{"n_layer": 13, "activation": "swiglu", "norm_place": "pre", "positions": "rope", "qk_norm": false, "bias": "none", "lr_mult_qkv": 0.4, "grad_clip": 1.0, "seq_len": 2048}
Each number is 500 + 40 x the weight over its row's rms, rounded and kept within 0 to 999. Layers, rows and columns count from 0. Numbers have three digits each. The size before them is the row's rms in percent of the matrix's.

# q: layer 3 attention query, 192x192, rms 0.0668, rows 0-115, columns 160-191
# k: layer 3 attention key, 192x192, rms 0.0677, rows 0-115, columns 160-191
# v: layer 3 attention value, 192x192, rms 0.0376, rows 0-63, columns 160-191
# o: layer 3 attention output (transposed), 192x192, rms 0.143, rows 0-63, columns 160-191
q0 086:520510508476534515487499548498509403516514523447442436501533511508545485522513486525458429428542
k0 073:489496509462496551472493454529474512511435493556527529563514440522501526417506552541564477527477
q1 098:463503535421460485534488569495557537480512480509559471477552483482533522568486505514564486553479
k1 099:530463528443499502462558489519529532518463577526507532499491497506506469479492561559500494535492
q2 096:599441507477487482581529524509474471490493483537505481459473489446517465485445486515501565431542
k2 085:444520513472519475480518560528522562544488466482538530494528536522489574463525507520580433555461
q3 096:425512475473514514500545536546450505501509458564527491569452471521557522485536471515447494534556
k3 087:544598562488481551504482471446477449506548555443477555533486524469477407545471494511507512509555
q4 090:549542535536476476466502491572453569481533487517470471558519516420511447458487461527552462427505
k4 097:445430470499465507495524514496528463533497540483452488536533537577465556476512501492460485559517
q5 090:490493551505446419467529535453519562519513517560508433431471442418470561497457539469530507542476
k5 090:469506487489529490540527495557531520451506496471509503565545475472469506545483501498494560461535
q6 097:454510478447459497469539465489496505572465504530523545505539482476468468489523491545426550567526
k6 115:460524486398505498490509494480490537475481464486514535532498477471518514533454486480547539516508
q7 110:452492492448465537495479544543510512554396503453501532436557551502504549493520461525484527542467
k7 106:493462503494438484513458472468507556411516522477547458549470530493546490489424510505528410546546
q8 127:502444460491487491502449486572542541494548563511474497467539511519517507419552515501494632399465
k8 094:553480540482622441510513533489500534459495502488567429480544525479483549556450496515467516466554
q9 126:417499468474506487446496486517455565446474552491472498460484451510545487500547549491490469521535
k9 117:496513517432503541566532518551500500556540405492567510528524532479476544457432481514451515527542
q10 121:468451417517492438487535498469481485487520512524535457563438429515518494524550533497468479568455
k10 113:530476570490524495512507490517537484555471465544497520435457580478543510514505489526527635533560
q11 110:490453462529504503564482465513479467506497533487523521509456478468505474579577588508496456508580
k11 104:491508477516482529474505550456482542423463483465503537491528533527527519505526504488532457495470
q12 111:488511483508478486462521442483453549437464548463518497469507556512559438527465453521482542522421
k12 104:505581471565507473524499536511527407436563513511506496481481484497527576484562519558468458530494
q13 108:507497525567443520499496415520508506525483523499484490525474463586539505542506486505489490504505
k13 116:519439459528517457502489572442567534402457501492434463459579465516463484531554459461483454529555
q14 102:487561485567468517517442469496514401502545484494481496535502523514523563452503481498493526454474
k14 098:526492547524567515496517520457518562409465575521526464483596526489446498572507562517477492498507
q15 102:552488528482543472489469561495536468557510510445473547531463522527603535458502543525458582517481
k15 103:520488580493487494460505503548506614557540481552490448449503484473482477451476509516525503485518
q16 115:445467486509528515563550565556421486519523506463521525531575528531510490473468467538434520539476
k16 114:538456514509519484514474479503462461507481538446481488450469523504479473539518468494517494509476
q17 117:488445492465485478469494497557493522548467461542504455484472478544402520438450455450564600458513
k17 118:532448489476386433495507565515521542503468496498510497472510459582487459484494528501543448514452
q18 109:524491458512494528451435499526489456552457415493471483506500480561448461557509467508516468519512
k18 117:517523535464485463529464494512515502558429474521548545546537507415562473497493444522495519517550
q19 114:499489489449469470534503468537530477521485541428492515511471498487529496467558524496472477481562
k19 106:577431510543511532448487519472535431489505436456480490426472515541457515515491531480475463513542
q20 117:472495520496486476496549532467524487562581519522508543485498521444475482499470498507465487488516
k20 115:444458441493486528493431455437526552583431453520457521494551506512564583495535517475528510536477
q21 111:512449482548538495484523432470486500487461485524507434504519489423436510537468476447588472561475
k21 119:439501529449443449569502513466500493525487459528587532539474445556505528527454477508451526503483
q22 121:500528496511540585506535533536525505399498531470421484534452512499535449525485462486423459401549
k22 120:528523515529506519461541481464469472536514502561500499459552496531451516474492471560443440550458
q23 117:511510528522520539521455449576485497473459471541532433471502492569558468547537572555465473536485
k23 115:566491432509489523514461487534475478459480448479478520513456530429409470558486539539432483464498
q24 106:549503515495392492486549397518488509497492484546497458464459468539521474567536551464578477538533
k24 109:477513550512509521500529516481526425523535547534518454517487511501461507442537554524518552454488
q25 112:465481500384500546482531500503513514504475525522549538491415461535402502464537431460468524445461
k25 112:538461534443477493583497538449533498481575511507429504500504462524502445495535529503517539478510
q26 115:490510489474569566475416487483574498502498501435501548486543611495501480523483499480501479589449
k26 113:458528486495421441496468487479461447530466498434483510543570435469528493479519445518439465394488
q27 114:510545519478514515573512443473504509502529534550465503438477485510548521497500512462538503501530
k27 106:510517592499488516486525495475478523429507482503592529497506454466435500509516456454448500486531
q28 125:532526502492477512535497472488488522484501440512463522466447430491556453493500485487450488497553
k28 126:451490422526520531516542483490467485515475496580438503461425516440494555416490566446463430532460
q29 116:445449496458524525521526486543506517433485533603445525516474489520506488572580493476470522575509
k29 119:516480523545539396540545457548463447454550478496513497530539484468465477469436451545537542520500
q30 122:456475531499484492462459456505486496560486542510440484497471584549575572445511525477503516517492
k30 120:453490457569444505533493472570512523462416474505490495581487494495451503542445556504475567427511
q31 115:474544396423476531521465442485493493553546445549473514462464508501532487493513502556517468480452
k31 112:519422505495538461501500495512505440523469555449538451485579513541483541495472467481497490491499
q32 092:491514467512501497553424471493583448549514549507546487525507458510502508582579462567458474532510
k32 090:460469494522540478437530550459419556486454474508482470444506523500500491478426517444500495562464
q33 092:540538544547433475468470478516491538488472532402537518507503559461491496484418641467566534493435
k33 098:430488519432497503558553458433545527486524534549518493500540481518546519525507497484431415508471
q34 095:474522498539490545506552469492461487522464542541468485575481490470491465478462493536529469481488
k34 085:589439544526501420543482500478483502488525503445485453435541495500520500496496535524516549542520
q35 100:504510541520492521546484492484590529494471520446553533508514534491478537503485481537481466489429
k35 093:439552420458501535433542522469476533471526462540494496584537555549557498549488476437514442523463
q36 099:478526530477481470473486517551524524533524497495518478538450488404458531538460518510425454481413
k36 093:483451509510518501512489485463445452526464439538476535518504487490477490467551504496458501532544
q37 107:469457500527507538449494519490554523455449466424448520496463535569505590487564520445485469489591
k37 095:488534507527489533481422498556424536572542519503515490513487462510445437478448505495487550465483
q38 119:548468485481565465484520512506524418553483584483481518459545563494539526525533464469516486406483
k38 092:479483492468477526526518523459521555564509504548492480538518419475484548479439573442491566539544
q39 115:488490453441533521471534455505538492555520451484514497522508553488483486501567500440464518471484
k39 117:488497523487518517545456546537483470456414475439487537436414451460573485520474461558502518538460
q40 107:474430472490495566523563575563523522504492484539508445514549510517522475518512478582512478512544
k40 109:458487477540477425501454486453466527566531499461553579461521483436519505454517496496488522484440
q41 107:493518504448505523437544483539546520522456498443498436540523541441473482537441479550522479478444
k41 115:475560410417477415493436484520473504490526477546500545475504529577488475580536509468499444529573
q42 106:442528463471480451483521505486422538466531512512453490509484471515508439510487521444481469503513
k42 096:487541568528508509521454474469559474539489514572532564537510625556499530508567561509511445505535
q43 098:528516522493463549522513457510460508522500559552528494470538527476540467539572501576494398439560
k43 102:561463526584500457483548445481546471491499469462524494470463528458549508490503530474561565521477
q44 115:429521519526474452588532452500506559472501482540550550562512533534555467493493465492494507509506
k44 103:540487481474500521469497484489566446455520520451467428475505518464564507446524517524475488512485
q45 111:458612466482532529448505485560456501474482529484520469537524509495548533505430453504489448469488
k45 114:473452533460460520433512513493506518466503496524492513451462571586563451523532484452476551527479
q46 118:563511461542486484519521540553443537532504465452507520526497482518500483440537460540490514534558
k46 108:504474586520527546430542538539491458498548515508448432499521505501461458465484540500535461590545
q47 096:421510475495515515444493567539439423492497509501561480534505509396482496533523518497446465522488
k47 104:492584430484517530427489460407489513511494528482404543542526538600564504480532530554533433507517
q48 120:534563480482507590483517489492518544508473502520444525458501477503449554527452532447518536483489
k48 118:493522488443463525491529495527479467416463450504549510457509427471445506542524455586441411486413
q49 117:528549515553528473494475526454581487495533475467570483503462446511556486520539463525455523600453
k49 110:449423519518490540494461545491488487530471485485478470468470453479505563551511492424581496479478
q50 119:556522496495491525522472421521475470453507495500524519563548520522462511514501471522522550540457
k50 117:475507511504504517516556586490486533543465465531511498470468500508528412518514439496561411451577
q51 114:492589530498497484503479505511456470482523543464486441550502415483506547559495511473503489475434
k51 118:454436514508569571518490420520423495471518511542499447428506518476462543432463575518526496478487
q52 125:504515509514531466468483534487586582489483465573487502482498492415542462451474504494466492562558
k52 129:494497548528507488489518513560560440482464474456486522467467452536393582471485477464474477485453
q53 118:525523538484611485478501404481545524462446465480455564511476432426523523480552524483518474493488
k53 122:432501485534531462444521570553542488516509504574498535477568479491520575497575511478445557493484
q54 118:477519542435499556471473474498539508494503479544468506473491499474492503501521531576489471519534
k54 115:516504468543509484536484504504532468476449568439514554544538497491508528444447460558378530459535
q55 120:527495471456484498494535500492482513513474495502532502500568487477501475449492427540506539456450
k55 126:513488468450498455537459482495459451538461519520517473451489427511525472549527458476539442496519
q56 108:477460549534506521578452478510492469495491477463498497480553450526515536496518533480493498493436
k56 119:439480506497519541459508582508491494560499482534462463428506534504573512546489501439454502543501
q57 117:496439537511448474452454535498561533439455522463489555531474561452507510506504539513526491466505
k57 120:517496469523492467479450452504526400509487561475496460554527482556497446524521465498483497546430
q58 113:535492487507549555516474448471485449509475470444567480540495477547512425459461535554439531418482
k58 113:569523497501486530526426478575544550473485478521428429548478539444488485505495494592529537392533
q59 114:467493526535541451532495538481495472499448449526479533423587473491485523474492502510482490451499
k59 111:483450483522497472574403543472526451506503484501584468518469560525476482473538549470497480538480
q60 116:558507538591541453486480509553562460465498477475549560528459451534551460489518504447528479430495
k60 112:504516454522489533483475479487513473553534502526422530455513493470441445514474517550504485504462
q61 118:517510520499509495484420542485469471494514389560537507527489529578425585534559536529541492500480
k61 119:456489434472501551542415488508499491532445411453506461458452477441471473473500525474509515532472
q62 116:488512539526508455416534547521486501461509481498468593523472548542509492509490448619487523496529
k62 116:514522473430413481464448543505515562514545506527508502567486455464503518439540483469539570584466
q63 115:455491477551509500517498487505491497532495580508488567505499403500520501496524508567454458419442
k63 113:512514560454534477435477501502554495497480526452478478587493548496497474532471503466609488568483
v0 105:594450494525438498511476465530444483474482516487476490521466527510445554461515552538511488467448
o0 111:511490516520530557543460432494580514523463534509535488471448478480444545464472498475433469481453
v1 107:462506529468439519476574430487484559440494456459493502492501509563426470434515478445494406483487
o1 114:506528531532574512561453487516496579535528444564483463442464564456466425504469465484504448528492
v2 106:398428533500483470523587508550589473566529568499472503548568538486541536463549516511493530504425
o2 113:479516501507564474494573463477439523504560467559562487491517547547589409554452501483457500557446
v3 106:487470452514555500589487433503476435512463492457508516460492424561488494443522505515465588517474
o3 115:527424455543510471501520510459572569543503550494424514486533505486539506460496423510500503505531
v4 095:539500494480503492495466472546475465607538483508449531514525538457495439477516434450573482504521
o4 104:495494510456490551509536486495551452551453466441510448535550531464544537445522545508526470492514
v5 094:479527462508530452491541550329518480590488449526518507505500551452469539490502499402470528569515
o5 102:573479543492519502504496500397493439533561454498578514576533438483519440487521448533550509510493
v6 100:490474461491535598490504505524535499576566503452529474512515541518507517546520500444526555448543
o6 106:445512486520518495478460538476524473497483474584566561504452560452512565494485533563518493478516
v7 100:401543404522544484547503518478488555535448493471562527540469531542500551487446465521460396454574
o7 110:500487551471512538507563475514499523502504528476509488445487521490583478476465408437562534525508
v8 104:459461560528566520498584516500511448436527510510543463456510507440504504492539494456495550479461
o8 109:587454506513477527491521515468466575483510502484610502555518567479483488492547484520567454429476
v9 104:493517470476545539469452522558466527465451447542520542618507482510564534479476519483444622521449
o9 115:395576455500494434448493551514521509515545493484489534538518480559459452501522502507470478493485
v10 092:508517441551522552562513450499587503470538520448449533509487546480514486547479515487483464506596
o10 105:480406497528485484492445548463465491487505540524569519439540569589498566518535526551481605454516
v11 102:527506520483495570558493537530499518459556449508515486534558475493512552488385507466479544525485
o11 106:449543487457479442511522522510540514494526489509527497536500511474493600457495473541434516476496
v12 110:506540536469504476496513476521484490497547484458493558499461486523495545414515471521491522474451
o12 118:487492483393512530557460522442503557453511509473504508460467580503495543506531525485498495478537
v13 100:532488478448509503488488487564537529594490512436514503510541425574490537508530511514521533486517
o13 109:475515461439551513567457414466515466504530506507594515503434533477486462602525465425487480457497
v14 097:435533571523462476591495506563516525470438444478568459524475504509453477514445535572493537522481
o14 102:528483457463423398481566475514541556487417597454542434517542524517514456493516540580447443500570
v15 103:535423497448470538528509544507500503482513488422501484494574487550462446459509448471495495577520
o15 112:473527511496534484456476494431567451488424450526494563519550493434568469496524523530549429529508
v16 105:572566532439497494496545478545517480488551511445491497545474457560488482551446491598432519439519
o16 113:530412464580397436512474420537545531495543506490536467524493476570562530466553508417515490508494
v17 103:571447545445497491607510519515468562468497488490472508480534488591486467517492462437535517546487
o17 108:504475577473538443517492532486529534508522501439515527474511518427544578456491499486556573463491
v18 107:397566565469479483537513493529456517497489482536507530530546502475492492521517540503488479487549
o18 103:494457530557494498500540534523541544514577483450447483578510475481461500422504520491439520503534
v19 099:562474476493579460528471496573454568472504528555461461469509468473487518483505493501447494454489
o19 109:479536530511457526609517496534482414557499525434495539574480503505456504540467497418472489538568
v20 102:485471441480498543491534440427496489473511492578492515532450481465528586519451489461512440455489
o20 108:611431484527504576445556537564476534430477478493471497498498403506518482444457446454520518454459
v21 104:525398507531503454504417536452489500496501476487478458533543509594543492638538468540507442535473
o21 106:534468498473462550483482497460510527479422481533423519496462464509534455584484528498488425555516
v22 113:411487436457541533505488466527529502488501478468461504521524435512492490498585524465543528514501
o22 114:520524482485485529566479446522445467469558494506518516527517523515543469530493537549489482549543
v23 099:526534499565444457563522504519528492464445461496444475601466474572485517506495546499520438533430
o23 114:488550481494527513475497559455520485505541494488508471505527566488500448511522468573417445516482
v24 100:426488433460472447542513486500478440477502548520528530494568490476500540472473474554569474480534
o24 106:474515546555472509497546492481482538487526527493522542463517471479541499465516537564487506476514
v25 105:546584493501489531447541496513560474487512534531480458494477459541520478447473519470555437540424
o25 105:451493482447531553560488476529525525563563456502582545506516514480513451486497392448425504465474
v26 105:412504476510539498527479469457531493541476486599516514550554446518426511520455464430488495459410
o26 112:522471478484578531444552486501519445525527521487501439503551509410478479535572475459548507502395
v27 104:375555526539486534549491511476480507495456525458550494506535572476484493496471545496539504525492
o27 122:511454544497492527533479488487535525503479572428489577537487485487515446507545501498481547513516
v28 102:564549559429506539490542430504439460464505484517525490576557489550522505429464433514520528554541
o28 111:493515450482502498515463575478512571491485479475528550505489427491485531456509499437525450477521
v29 108:483420475416502500474547541501484484442503574470493560500528437476539456475469504471432493502495
o29 114:518553497418517486476530441487475455484539510520460497502529463562473531481517493503504507504567
v30 094:492501540509553474522564491585465541501434466518433520463444491536492424438407448483477566487477
o30 102:485498503522426483507476481491492528596547435472501523505460571410466491520519526493399537512509
v31 101:523525486513471494430536515542508578452480473535520504507501533546463529507484517571544480568621
o31 109:459445527545466521511471482485576536461522401469470505559511487532585497450509475576460522378531
v32 101:492494551511506484397498503482479492548475542533559423501566594487465502506481507517437535502496
o32 100:519522506493527549571526504498485493539582449466479463505500500527512525534489456424515436438450
v33 093:546539475501487510528493508490458573499416485534507464515497513462565454549469505473521563582511
o33 100:476539505481508502436563503479483497524553435466497542491478464551404492433424533540587496494490
v34 100:486478500481443507528441517514598499472413478473530528497492499513480481507478504520456486449476
o34 111:528540465489415502416523485575535475558550524542457514544527477492453506462522504502507472587483
v35 097:481541554485533510510513492440500510550514521471489448468580506558588478591465504525527503477544
o35 094:469564558552555528534429467437473387523474457584545595550421456494505537552507575511544462474517
v36 099:478397436535466483531549486505511509520474548504511523479516520512458487515493491491593492536503
o36 109:486493494493476503545494507549508485474544527449563481459474451477496499525416467552505538545508
v37 097:498467524452496499455447492476567614449476514489524476441530497440519550518568503575478524582530
o37 108:484593477464512559469478543568496505563497517461460574510556504508510514589469476495456545495482
v38 095:488504541526511552473525441404504509506500518438462539558519512542596534500408558461485512515571
o38 101:532472475517506477454495510482511471485603441544495494462519453503509483501509452536587467484509
v39 104:487511457499480563503483560487524464558474507476474466519539446455521511476507491485416509536553
o39 110:450442559531486515583470512500479499500487507498519475519513485549474466509470512511522466464445
v40 104:498472487532389529512471515476433486476523455475537528508544487489573514483530534502504447492436
o40 111:546551444513483590517494551511497487492531569541538515453543475495496441482451488462501429555514
v41 097:489523461528543499463494501486574516489485486472478474449565503525452571469421497490482448559596
o41 107:446464510466492503497467475518480492480554430448460539490537424537539523547553519522466425527452
v42 097:448420572514408403504451475434466502479504486446490500545530466471456494449566520488500518469498
o42 112:532537624496539536506495422542486477450534546533593477454494527534524536502527431514447561536483
v43 108:560497512576553508407430571500469489522487453487524485473546484484573537480533571496508530478518
o43 117:501536470487551553479494546444483501451494526516559513503453493503495487552501492514550524487516
v44 100:542587527489528475534464546465444475462459449423462475537465527565531523489521523526449546449566
o44 108:439448419518511504577566457592521461496526501531515466507410515512565506491524451456525537465513
v45 100:516499484513580553529530470497487475539487491516559511427398530574535457513494414478504476490516
o45 100:500521476441559537481493511486473493482483489513543483435516558532522574470512443581552497486497
v46 109:480466577549522504483450462459483511526520503469498498503561507541520475470533497486587453457479
o46 117:549536502506493507462482460460482417483411472459471502503516528561478524528486514512484392533440
v47 096:495512500497488451473456507503496505406489532530605523577513495500503451607507550516447479503529
o47 105:527434509520483514471522502486509440465452543559483548549466461532492492539538504454505488506553
v48 101:483493465383466415449428542472517444532495423520510496517549509525519513515479545492474456529533
o48 109:538487565474449596470413584506503458563488485515511508584503533502487549512419534542556537536535
v49 097:495477544503534448468485579520497571495510456413433479477450540520550550546524522582525500534500
o49 102:480471511448440559476461548516519476540577478496504492564508482494530543490463483506494429519602
v50 094:466547413550529510461413432521500472522497496510509411457562496513505525466498424517530511529515
o50 096:519579484515472466522477440465512488587501496579527560503545552532452513456435489477496534584455
v51 109:440431393475497461510529544525504498493496468516436483403504466516438504559542510503502450507453
o51 116:480528524490577521466542457422481436432484518493468543520504516456501461485499540515464470558460
v52 102:528554469471512535505560475574502448491494498453537504455531516563454477547525489477493488481599
o52 108:500398449483476449530501484571434461543516511505566482540557519500537508457580481518520574543439
v53 103:467559532517508498529452450520549473478506489588474531474455481563473512429495515549488433516490
o53 107:499466506509553568598529455481494490496529537519485501428501468456530516476552557506517523469536
v54 108:513508485537505448505481461516438458489496514563464561468505500478613443525541487456528499473483
o54 114:491508502517488483517544501508523555534488557535502508431467472566517483434457433517444558475502
v55 096:398490505446387490561507565547552546513517563465586387508480526485535559493453443516518475474504
o55 110:538454476520512472503491491557501403440496440558520477501449454466485497497474494534436530498544
v56 099:565479508428457462472526505468506530431505481503490568460441508474513524512481502502467543514481
o56 103:441477445470524476504610498491469477500469534418486532427521524487514608497525474509509512535561
v57 100:499485490527429479525584517521511508479567441472465463501531439547520524526478527518527539561478
o57 102:506560549487520488525506570501501495502517438544469535519375572435476479526493470516507548520538
v58 099:512466478505494546427436485504522506437471502503495448514416476462463495462522514497497601571538
o58 113:551556413492476516493492479460522609479484553512519455476497462543517518443460520496414473541542
v59 097:557468527430470545460496465496400482475476444485565537475479471556537458496474409533479486514455
o59 101:444472457490444500503424510491459499464442476527475522415538523545446610519492503554481439505509
v60 113:512540464497556474447476495427538533474514520441447422455502569506455475495539529537443506572566
o60 117:550479466493517513529476491484521459489458563519428573507487484534542492500512527443443537483510
v61 092:374457494600482514542530509575419526518576561456465499474511516538534525495517495537545552518448
o61 104:539512570454514474545417538550458427457471452540486517488481480467464455485444559576425500515500
v62 095:496405522600438466498549490474432480444538499548520489472516492510493508565572539449436492473499
o62 102:497552474453534533525506523551497568468492531523466555543431469511470545530548431472502503573570
v63 109:524463532439547548426504523508482517547425548474485462566499480496595511453458527498510439500511
o63 119:474517514519473520402480482550497517540533494455515508534516443574433498481539457485458577502567
q64 065:491471504455505505559452520506432446521518452480469531523510518498533490462499505481551451399473
k64 073:483519461515460570489499508484537488440503567544495464530516477524544495500530443504457554566498
q65 067:501467498473433486433562555459507470475545447493545515540409473489479488475439523548543473541552
k65 072:553454562528536533490504501532537431486498441450494511526523537516512455514557526496508492404436
q66 070:515406493454483474523531536533532474446527530519613472472486563497463522455434478517450532493483
k66 078:530471557490509488405475463500496411532506429475431537522500475525532492507529553453578487464467
q67 078:437532447517506438485456518439479549517478523505487510544461443544486482535550531476513465549471
k67 073:540519574563498448501539488475466506527549473531472516496503513569492519490466476518501484503529
q68 088:503446448474451460500538490524523517427488469490520458435459567473534522598522522504507564511522
k68 100:495534522494503513440500466496467459509461510466457560486433435412520505511504483548501483467544
q69 074:550558535538531471521504506488533498477503504542418496448518458487504549528545507504557499527533
k69 076:426489441538482451466507539496490493547432544504519450509425554556489493496504459545474464484537
q70 091:470509504498473498431512508482482516497465511524487462559480514438428533502497488505468481581537
k70 095:529497490506546381528480509496441492511500527520501552447492529421552471510489503495521522478500
q71 093:527519532532551473480471595470509486485465500482491568498545494497512517402524480471500443439475
k71 080:517504458574464486493578564523447523467522462501530560548474503447465464561488478425504509481496
q72 100:456511401459502485464495569494480467503510483433482455509483538514483485534555496523424523470461
k72 091:483491557510490509526615509451483554477481491573491643536495496527481557487443504511531449538582
q73 100:464529520417458499460415481480530465462485493406522479526411467483497449482498513505419564469540
k73 096:498526569490477486497453542552457509482596483530467487526524424498497460527557529502464440530472
q74 091:532505493496471559565495512515494580468508506512484443430468476445417485459447446450527443419523
k74 105:466563576473495481513522506509459462493537462462523502513478495492467466540491461494446432479466
q75 095:517491559459518529520451495508389405500541472511522464562455477496521445588523528458538511505438
k75 098:569429558496546403501526462489520539452526505464503465424482513533561548458561535515566465533501
q76 087:486503440514493447464499457502514398464504480464564525462429453533500614472577467484412536550522
k76 091:488538481569501466528503571592535422561518444537513523523420466449477461454573522538488507423479
q77 097:568489528466482431528478601473465497462448502526469584443581439491494534434487472407589528534497
k77 102:539486465485545420549471502468384585551532488452458534490552483475475574504472528466430407563495
q78 090:538501514501466478519484507512478471519479554509505519548575502518539514504531475503451474487528
k78 091:565427541566463459491523487492561500414499486487472565451505609503510580457518482471494528485503
q79 091:565518552508471459424543520494492573525537512468470507483468461492510526474498571471551526473448
k79 104:454543493524493519529433465450517518470544488484523521475540488446571467487440467492497428416410
q80 095:528442494549435520394546510486476589488497487507485465493478516517489574487452525502534536528576
k80 105:484473524529498458450454531493430497510540507474517383497508545545476422564442526505529490492521
q81 108:515406488564535513543538491527516471419491514508524494518560511488482489530459488550501491572596
k81 104:549512550507536428509579465552543535493466534536476466504570515482489501549513481480526478531507
q82 106:442453506506483476528428518495487488558431464452512447539541515554512550470510436544533566499488
k82 104:504483501531585456517469550581481557539480504475470472503495582546509511464479480484559526489483
q83 094:554506494500524512507458624459446497387472558462469561472429525543445500541577481459515479530447
k83 101:571518450509527547494503570501522508484519461461411520471445471499447493506509530429461471542437
q84 099:555480538534543472544502476487542567540484538494510522498530428511516499465388497545531507494515
k84 108:469532561462563534500486519522483496525524534492513486495479438534552501523472440456463575493480
q85 098:531507537570479523518516502482440509479450523563423599482505568493551477532494513461578495500534
k85 095:515551517576557580549523508492469482404478485497536589467465457505549555507457518541568501507495
q86 107:475476525548514556553491488539490499480503490480537513400472549447504547505487561529501487468484
k86 104:523477537489548473504471492545460483435547471461530440468539523551460504493501497517534487518468
q87 113:487496478491610512493542485560439519501531523519604452502492453562530473508537440474436478552522
k87 107:517468489554487482523529522501470497472520510489503517499493496499461490553483484491485548509521
q88 101:566474487513500493550508517441478499481468434497490493567520539509463535477473495465533526581474
k88 104:553497567489483501498493448485529524563401464509475434514556477544497524505487523497513480539516
q89 094:469528514446472487476512489485514442490503540521532518513525443518488517518444543528563535505507
k89 099:444457476482448477520493470477566465475436503543483535478441493493504508506518462503489579573547
q90 091:461439580424502472543582485392452508492507537482533556494484514582403474448445536488519463537558
k90 094:458472555542563487519488498420524497509469583540510518516492509509465513468528515537511496533431
q91 101:505520495518483520546538452448492430574491492542549504478508488535483465487544401535534538507560
k91 106:573480527503426489530500483471517485544485470492478525517484475493449468525549423497533489536591
q92 111:500507494581473538501463550529477451508471486510448519447504501531507495501521586470528564502500
k92 112:483446483526548550521512572537532465535464423475501451460514557495515563518565553525532540486473
q93 109:489522412499375524500551485531520480425519554506541473468518535542460483524530525449474550496500
k93 110:467546471480448578546412443494474463504489489488456472499463514533510490528454497502463524486457
q94 102:529419483486519480541470500528539466466494541475507518562551546555527447509508520512545480430451
k94 099:492494466550497445567500502490536464538490501487480561530501545569507484518529532486502589428512
q95 115:525476532514584538508582501444514476489513482482450547444529527469519478464502581457456533507500
k95 111:475498477484542447515515564510549528475438525491543502518536489512489450507522557473528542452462
q96 075:506436556482470533477548478504486440505484485480570523490422503422516499512485555535551452491521
k96 076:454521479510542519486470510547522452466474476462466492555516518512601387507518482498514542435469
q97 071:501483460489552439490546459517502537436509513536517457532505444580413513539519499496494542583485
k97 066:561514497544473466516511531493529508522543455551473570514486489453464509441445517485519464542526
q98 075:417542474480553497519497489469502625501495509537526530460525535554444470462524432492469474514503
k98 071:487490485488471452493544475530486443454541523478494496461452552462448525504502555526526522524433
q99 068:513558547540455516464487431553479567521486523520442537425545455530509571482515483446508477526540
k99 070:383536380524479555540481449415455526459482527499527458496443498562507468518532508583461461503486
q100 087:530509583513506451509469492509541538487526527476579529487534606536521563462500481492474478488473
k100 091:499448524511537495524503479494462400403503451462473471454450529489451526547542532504515519505476
q101 087:555538590494472524476500509568482478533448477505437474452586489541479570471473490483489493462489
k101 069:535556407422528560514463477470469520456454490506539493514516425507504488511489463477431463505471
q102 090:538519588472482541437532427522506523518522503571454485471544511637502550469511433515502505520514
k102 099:501512529547434430505474609487511550634519566474492480547522496456487444438481501509466542549495
q103 081:471455496438471554438477460533515452603519537535495341507479432521515484492519480512486559515518
k103 088:582530531478533469510483541482544534491534475458489538505580382497508554472472516451531451481504
q104 089:548502494458514431480461524487531504494505470476488553438551561497498507504545552454554494467474
k104 090:482495413550449487446552535523487516473529515478481522493482575492543563479480442502437500449495
q105 117:524422419464513534496523472496531476442508467523530479447447631379493504563470446535508490497532
k105 111:503502517500570441507484463503531450484403482462525565544474478489474527496503532475450536501498
q106 093:463511418463418451492492505503527486540480508509552396553539540428523565506457504582450509534553
k106 098:448521473465540508508401512498486605470540491575480552458546411557533514447465475476564532502528
q107 091:435529496496517515451547494417490523411447522484492564455451529464420512596485456501481485517511
k107 088:532532487564514486479475485497425510445482489499514604493492488485432462552404525426438485522499
q108 098:551456514521532487555514462454514528456499468500523504441521554582557589506426509483509506460458
k108 098:533407535513534472514539474531477506457490384459483471453510391552508542532565509485514505470537
q109 105:601483508425519516476481535484500401478535486575526521544439531515503463554501537466535513465454
k109 105:525482526444494538531522537538533441522480478476585502525516553487447499463504478448493514581545
q110 095:547560555488568461543485530509483464486517410558495529459477501545462564454545495477504482470511
k110 096:579561535503479478526481508446510451583523446441535487520511509466515516466426447428455499485463
q111 099:529498536530487545502514507517508512536502489548434499436517450533489528469496492448489481471557
k111 097:560517505540471512513516531489516507520532489480467541405446489506548562429455515498529441493502
q112 102:517408492508564489520450466475547511418404542595531529427538513507521521452493475454541466530533
k112 105:502428551490531551559449462502506521542429494510549539521591507455466512471513444494540496574513
q113 096:444515504546449549529460488475510509451491499549465512496462522442465472551499480467414499527492
k113 098:536515534544468494470466448516447525478450490509455457486527468454446496473452463499411461492500
q114 101:503452460518541428373458522462566545455509487553512428407495507467530551488560532566535426477442
k114 102:490513506522537487513459491497518508493469486422513497464402626552531560486510525441466501498478
q115 098:472465438456431472467514564535464572500467541487437522566536547491562457485492523557502573421535
k115 100:444526454484494453466500570536480569471428530462448511518535456533524548447518512540492509468553